Part of a small language model's weights.
Size: width 192, 4 heads of 32, MLP 384 ReLU, vocabulary 7360, 4.5M parameters.
Architecture: LayerNorm before each block, learned positions, tied embeddings.
Training: a variant of Adam for these matrices, 271M tokens, 8277 steps.
Each number is 128 + 32 x the weight over the matrix's rms, rounded and kept within 0 to 255. Layers, rows and columns count from 0. Numbers have three digits each.

# o: layer 5 attention output (transposed), 128x192, rms 0.112, rows 81-95, columns 0-95
# v: layer 5 attention value, 128x192, rms 0.123, rows 82-95, columns 0-95
# q: layer 5 attention query, 128x192, rms 0.123, rows 96-113, columns 0-95
# k: layer 5 attention key, 128x192, rms 0.11, rows 96-112, columns 0-95
o81:154135108088186135049120114189109154126171087149082132106118109147159151120128095124133108148129103157144178099132125118138149123137105057104131155123113086104101154147168096172119171126129123169125117144180124147169107125121141094144135121146161164074112129158116111137143150127116128156
v82:120112138170152139132131128174124078081125140135149165156154127178126101146168129122107138175136168115134114141158126088128157153125123148142131111089127105117135092141153111123142140091148125124125088135134118163112146117153133131116110134133114121134128103133137136165120146090094169085
o82:134106098127126131141043170139143138151123157138083132078081136090142142084140123135138148065145068165124123115118121145136110171131152088124114133130132114114146141122104136122122129138097151149126135120159128098123139138153166166180117082147157128121094127139087122147118119159139101132
v83:140152166151089122159130133125079144144140069139137090096121137105153128137131120114137144173140119108046179173153126143050089149119127158206185132149176090121160145128109134128178109120130100135151100114091108130150128158143163124113107097078170167130158146128080153107130159092198103117
o83:092129193097155134083166108109139167143144146122110116099130137169148148151195128122171086170083118101135116086108108077153170124104106150117085089093110118124107107107143133161129115104172168082120156102137149175130103142136106032065197220115149129099158150147139167159151144111024112175
v84:121101121134111135136059151103082154102135128136130157147151133165154092160104100150137131073167141078119082089124126134116152123135124102149122089097141099120099113134080109126159093101141124106133152123138121149135134140126123088135099135110099098172154134110161138167146175130089153151
o84:120136085152140098111080117189128128136180121167044107117094121079130154096121169132081139144144132169130134179192093186152112172132144123101135147124140091114156183094125104096092181127107109152114133127129115103181109131136101180156104117165123153078072099153097130146124159146158116107
v85:140077113154125109158154118202140107138115163136145115118157121175123126124177080116126083174227130135156140102114127134104162157063120153152138104110113102095136083136067136136188214093142169204138136125145094164137082159132148113121138152129104198091117105126121153147154154087123096083
o85:113144156156164131105154116063134147118050138108078106111138139074119136071141144152130112094057115154155079175145136131162148191120160160146142145090131110120148143082140111120087111148123114043080125134137123133111167120101087128095163103153140108141121192224128095168090133148125170184
v86:121139131091125158145142151083122075162101091117128137153167157109098137151095142087129146112075136176117119098126122157188136116148145124111131130136129119123205127129144117118125154126094109141081120154157173092160130164114098111125098071115114147135136134106147147120089212114156176066
o86:150146153149149129180086112163092111096142160113102151077088149115125096143021113146136158145113126111125123137083118098113169131186121120163134125128130155184086137152141095172121112124095108126135139154091083229118161139136147124103088122080109065118080151176082056117126091114132151108
v87:186126087164126134114103144084128111103087106132134160128162061142135120165123155111143078122130116111142194132161129124094176132125123097141199113128108165118100101128149171120137127082170141096125131120123139144117115123118116100129139155137115071114081129128137123124094101076182121149
o87:086117079137128113166120119136175131140150174160105084057116129107128156107117101124077110146135141116083105183124161158175145115106133135155167143138200090139163168103115077133087117154115117175105136115135137172150153121150090153135157161165102143137123133141143151146147107138191160102
v88:128168095118079113111141165135151095198110149129115125184131130139089176100135090107129079050183141133132118163121134150119159092161108157126146159123101161129141096135104131133092120155092180096097159156168167121102115082147116073149140146148121173117158146126133126140135176142121066166
o88:129108111142116162121147096086124145086116112150137123137175132144094130143105171142101165147085173083149114141128160143101165099100168175110139135120151134157141099123132112142162125132087055097111086105130129115138190201102084115127123108129160100170064195159130053140140139140163173075
v89:151171128108173081166153103163137076108130109134133122119162145173108170128163084125087179127101076180123112152133133194098058137173139092168097157116084139115113115117115177124104121120213148108103101127130159160122096060135154149124144136101156141117084146150159173142122108129124080159
o89:143084141106107167050166130101128147110099100141111093169159098093104140056134160169093115129135106066182188135189138149127139089101122152130196092113130130150178134119124078153115142113113106155123176128161130132124128183106085071142095117149136120149165199139112128191098093162175178157
v90:121116111137117158157151099207150104070123071121129117150115140139127126078128169124161098176117082140100144137156137087175095098116117186163095116136159088090175131130108134137183131112137120140157113139117099118157153149139129130120112079110141136100116121079107154124117063124150161095
o90:126099192137152107151148141091171128114093177113145149028095109131122135116154126138147100130131129128111103143096134053160156136158133105163103127107121137163059151113172162138179099132153174078133112137063069132136102152169140097077170113109122107144163143157107140112126164122065065136
v91:163155153116104130192116187041079131114176054137174130173139161174160156112134130122081182179087158088076132178141133146074132137141112162189138118124122052151105132141116157128170079089098084118142108129116119128118197123142192096140084068100161104128140130102123139150130219179091115108
o91:101158144076162109051116121174144120149169144129044114075135152192170166167188164132165112140130122108086143129163106101138171101122098126144120096098109083116085099117062122156110173166116132139154146104138135137204099189133088130072147165124166128066124155138104132154141138063100095154
v92:094166058125091122131072127143194159155112186125123139103100141084122126110098147103072116164108119133179150102091136090108138126136092193081170130132122151178136152118136100133076106109117125126147151137153159128114138161097068085132122111130082121155127113143146085144119195121166120171
o92:123072091130148149143202106113137158077135133155134102055152107161120161178111075132116115119209163146129135206078163177124167129144120074139059205150133099143130117123174160092180121113129117117136040089123082137155135150155179117145116159067152084114117175140131136049173138126155177102
v93:127126152131169135152159152137127127126138133139147125093139116126135131149136106098128119112164163141124127121144119095083108133094142183142112120149118128138194158112114125121173149106122135140115126136127097127127076133126142130103141122108109152122123121138101129119070174094154104123
o93:091113173145135122107072100110117174138113119102102080147137173109184128107114128148154106122078112135143090133127116138176144164149098123122116143115141151118136123151144092106106135145140134115102136131135150151084181096115094079117142155113121132126134154137142127137149101125080123144
v94:147164127115167138158121136138179117144138128129137162127127121137121123119146103115144148122144151115153138171135134054152086111091131135110126143103087103119108121125144165129161145104115137115128137113176126171119097101120127117119150188114074133101110112186159129122092166106127128172
o94:111101137138102123116106129119130156128142167106141050120175147098119140139116139167117076092137099126117113112091106182162147178134104143144170118160128129142171121120135100088108085148125153103122096107150163109081161106130125193130105125134111082177146153080146158116137081146150149094
v95:143099141093121162144110213090110115107082110136150152128142109175151121152103193086124166126159152133136106109152122122101158148106147153138138047136135089135120157136120126115142097109157115123113078150136107080095080175086156049109113125089121122117127146095140120142066159103084108157
o95:095155074141143097133060107176127137142175144122026074097110163092157129104133112130149094124138132155088082157161117159151154135156113090120118198131130100107126124118142085151105178150110097148096152125136128137203111112146110156117139119122107115086085108153100108134170109131152137140
q96:168107143126157115097147111119118120103145121124129117130150123108122138125129056110162105136140100141144137111122139135131123104149159218132133147156124132154153125129108125154122110151106134064133081140120140133127128091104135105092119153074158142119106081126082128164128112144162145117
k96:131165112100124152134136135124115141130142155084127113113137152138098129105148114138127130134090124128098109117154236133144136130139133141122129112108129127135132108120131123207110117129140138106089150151123130135138104147132127137120135144113139125117120102135096117154118136128136095133
q97:110120126125142110081116149119111153134135105138165143076106088105119125127156064131125142146097104102148114104141133082134169112170158161117082097083130146107123095169146146181087105106169139120120112136113079137194104150163103183093147175140135152163176080103101119125132096097169146158
k97:124128111111160158114123116131128143118144162069120130104115136126115135149154097108131137122122127121126115105128224102118110134108141161132139138108115142142133112082128148208107115121126130106082133154117133126150129138111101124114126119128140126138140116153083094123140147128127141150
q98:156152134142158074121082120131140126107130168130101126099150139155130144112137102120138112092166116142134146144128136123114127136114126102164129137121144135144134124145157140141132118139162150157111141127106132121155100118106148123138096109117141104125124082144141142104172118113124146158
k98:155107137142101128139130144151138147145134110131108088104125110112145116132132141130123131137120121159122151101126136160153120129138115118114111109149139131108116153143122154113127127134123138161120115109133124134108130142154164143159106140113119132123146143113133145113105137138109089123
q99:163129107139157134146143135163120126135127134126101127099129136108116149112147113129132124112104113131121126098109154123137129128112134148149126098107108115065158097111171168125133125163166130119077093128131128171113108140126122147125112131097134100139080105153121072136136130121108129124
k99:144115130138115128137130151101129112115126115154097076151127133121127153131146151126168138127119118118111144137106125160143147134121105117144135137141124138112121122121100112094137144131103120126109150109124141126090148126135147128174141097139109133120116159133125135138119136125129103159
q100:124129161147146096126126140111143083133117070146118146109154102153143098102084158153138131148136141154121125145157112127126107140150150102111154132152142124122096130126130097122113132100117131151175119098111138163126137165122146106136106165119152128129137145137141164171106093119139148150
k100:123126135108132112121119124144134131122153121106127163136150116127147109138120110131138123133135125132138097136119104117134128133159139120125108117128117136121152121140123128154138131112136127125152154110129108126161126144117156132055123142135122123142147073116135120123152120152140133130
q101:106135124140143104130107174120115123148155122126134160141142091153148117116122134154144117082109123137117136140120134127109138114139134097117121142116124161158155129167123120126100116129120130153137145136127123137116130148109112102142168141106150152110129118122144143138114115175139122139
k101:131142143099150104100132128140124134118134118108119129127135125113140113149116088114157130140136101147144124106124147103138117125133142149128128138117126117121131127143146107208107104108161133122140131107097130125143113146128150129066131163140139134120137107120130110115140143113134133156
q102:140144112129125139159127079118074116117115114120134107138147144128119122115114119152099117141132136120155134108120144106107117106126110135172118130129135114166136138168106122117161128139147162087117137098157125104085104109152113121137116171113141152143143130117095138128098125141146112122
k102:145121130134114118141114112159122166127158146113150195122128116108122125122122147150121140143138139112141101154147120149125143132136143144108114130151137147149119096141107117112128137104143124112170146146150102115096097084107095126058088125106121136118126084131140134171126106128125149120
q103:125122104136148120095144112119136092113148131146133195112132115156097139124126133098108118114129117155137104096141106136120118114136140120136147112162131129136124130175140127118085108094081147132144153165124128102130148120157110159128157148134121142133174153120132145160125141126129116119
k103:117148121116126113108123112140128136132133136101145142106102111105135131130129093126142121124134140122118112130127148089128121125146135151124118099126123124154134134114145153192122107115150121123126109134122106138169116136121129123060145130117142124128128071129107094107149125121128145135
q104:153142114143156100116123076164150118137139131120138154082123137110133126108129135111116115098130160106124106153126126112142122131138143122122126098142109108116102096134118148101143128121151159147118128082162083152125127105165143121101122101126107153136133127148147084130143109153136123166
k104:118127113123146123127112127129129137115147119107123143134113134121127151133144090120124132115121129115105101125131171113120140117147130156133095121127120147150135136142135151183134108123143112104119130125113118126144129123140131147066141119114117108133163050130119106119147133121110141116
q105:143113143109103132114121142127144110112127105140114120135154119102136134132150149130139108113132092128146146094139146180110111126133133138157137133096087138138118140119099150124117135142125136149104142135145117154135133150124146123137141140139154148119104164164125145117165127129147112162
k105:133105137139106129123114116129159086156124134157120135124149115131128109098135173130163129152119149154118108200130043128137142150158112096143150112157125162074126096138132108093127148137131125129137115123109108109114180137143117128139108141127112123114129127143185153140150108134128131160
q106:121091115106171149144113121108100130148152127133114090088121114133106137111164123119136114122107128146120136111088137102104107150116121110086140127118141119125110134097155145151102129140152138156113128172121141131160141156100118148112116111148147105119113133152105104090111139111093147140
k106:133135137142114116133142138111144119111100135135110092128111139121130133146115124126128134131126126120131159122127151147146154133118117124150137139126154142116138136116144115102134128147109111128128116128129127120121129125121141130208131112129125133128122175121125141119140116134135118133
q107:129121123112182144101118122136126115114147145133083072115165113121118164178149107095137159160115101168106138138099127127138092129122131145130132146140110136115131117103163143141106116102175143117095109162109141141158107131130116108106117068095107098135110093139121078103145158103130171172
k107:129137139132099136160137136137132119125098139148135112135123157118140146123114162134120142102136145140136133128125098145135134133120108117136138127133131111109113131124129135084143138142107117146148110136130131123090136115120151132203126135143137132119124164134143142144107117132116094116
q108:134113129114124156127157126136118138111116138095110138132115150150140147150115106119109153138123128125130134124115161125104126121122125157129131133098149133126137145110154117155121113149136129108124109136122138132124092129084109172138136118143132117148111125138097126105120124126120111108
k108:141143129141121159127127137107116142127121123139138095128124129126118127137137145120128143118124123120143163119139154148127128135101138117132153138115118124126115140125108123112136147148115122120114128133123147140109145114115113117189131127127136126112113191111134141126105125113134124110
q109:118087101136146126151135154154120149108143162111108107153146118128145177146111150102139126131114135119103183127118145117102137155115113116160161144128144104140119108110142136154131099148157090114112123137109164143094114128090131139144106134112152149102100106129126114117143092143116101137
k109:146131139138123130140127136121129124134103105158124080148123130144135131125112143125135140112130118134134152125124121156139116122104112126135126145128126139109129158142136113083119155143122131128137115112123136135101131118147120121197139119134130121122112173111137146128094149121126124125
q110:145168125167131106126146125123095141168131106132159163138129106099127104112129102127161103107154127109124056135107130110140147107155119141099113138129145124136118133155091132117134131114123117122113126122163134139135124100140107110125144156160115153107119098100128118106131135138152143157
k110:131141133101144121103124128136143111113168142103113150110111142135117124131150096120140137121108127127131121115117161112121130125144148152116112151111124140147126123108150138206101111123151143143110148135098110111164144131142120134066130112115128124136143090164112109153135128115132124146
q111:090128169098131128127102156135123139114148162126115102111110101085140119141135099140119155138119110132129139159099135131108137109131131125098088149140151142121139155125156139144103123166129139141108123123125106104130134138103157134111128104158123110162134112160113110119124097130129113147
k111:122131125139123130141109127127128149135084130130104105136109145139132130132113131127125118137127107129112144101142169128110124141100132108163163122120124130119144136114125124113135148107145132107136129128121142115112123141133105128186122128137150135121114164123133133122124145100125136129
q112:153104147168121100160156124127140086159118113137104115166159099148158097103076155122124120142159113164100148150152119157141133102126109120146126156141142176123116115134086098115148151125160147137167140150127146135128142121170148104151136148113127135087129135080141163104136118151157149150
k112:124149140107110113121137128141126138145150130148145184128125121125145106118134130148131135122128140149142117144129051118130114149151133117114125137137114108120143119145131141107114138121119134143155124105126121107118085125127143129097116134107132145124134096139156140133115143129124117130
q113:161132128132110139090104135091117137148139125121133131149136126139137124118106155133117132112112155107105123134122124135101098134159134135119129090126125123138094133134121141120130124116081137171139153123133102141100157106150122106152110156142118131134179145119144132159117116142145157147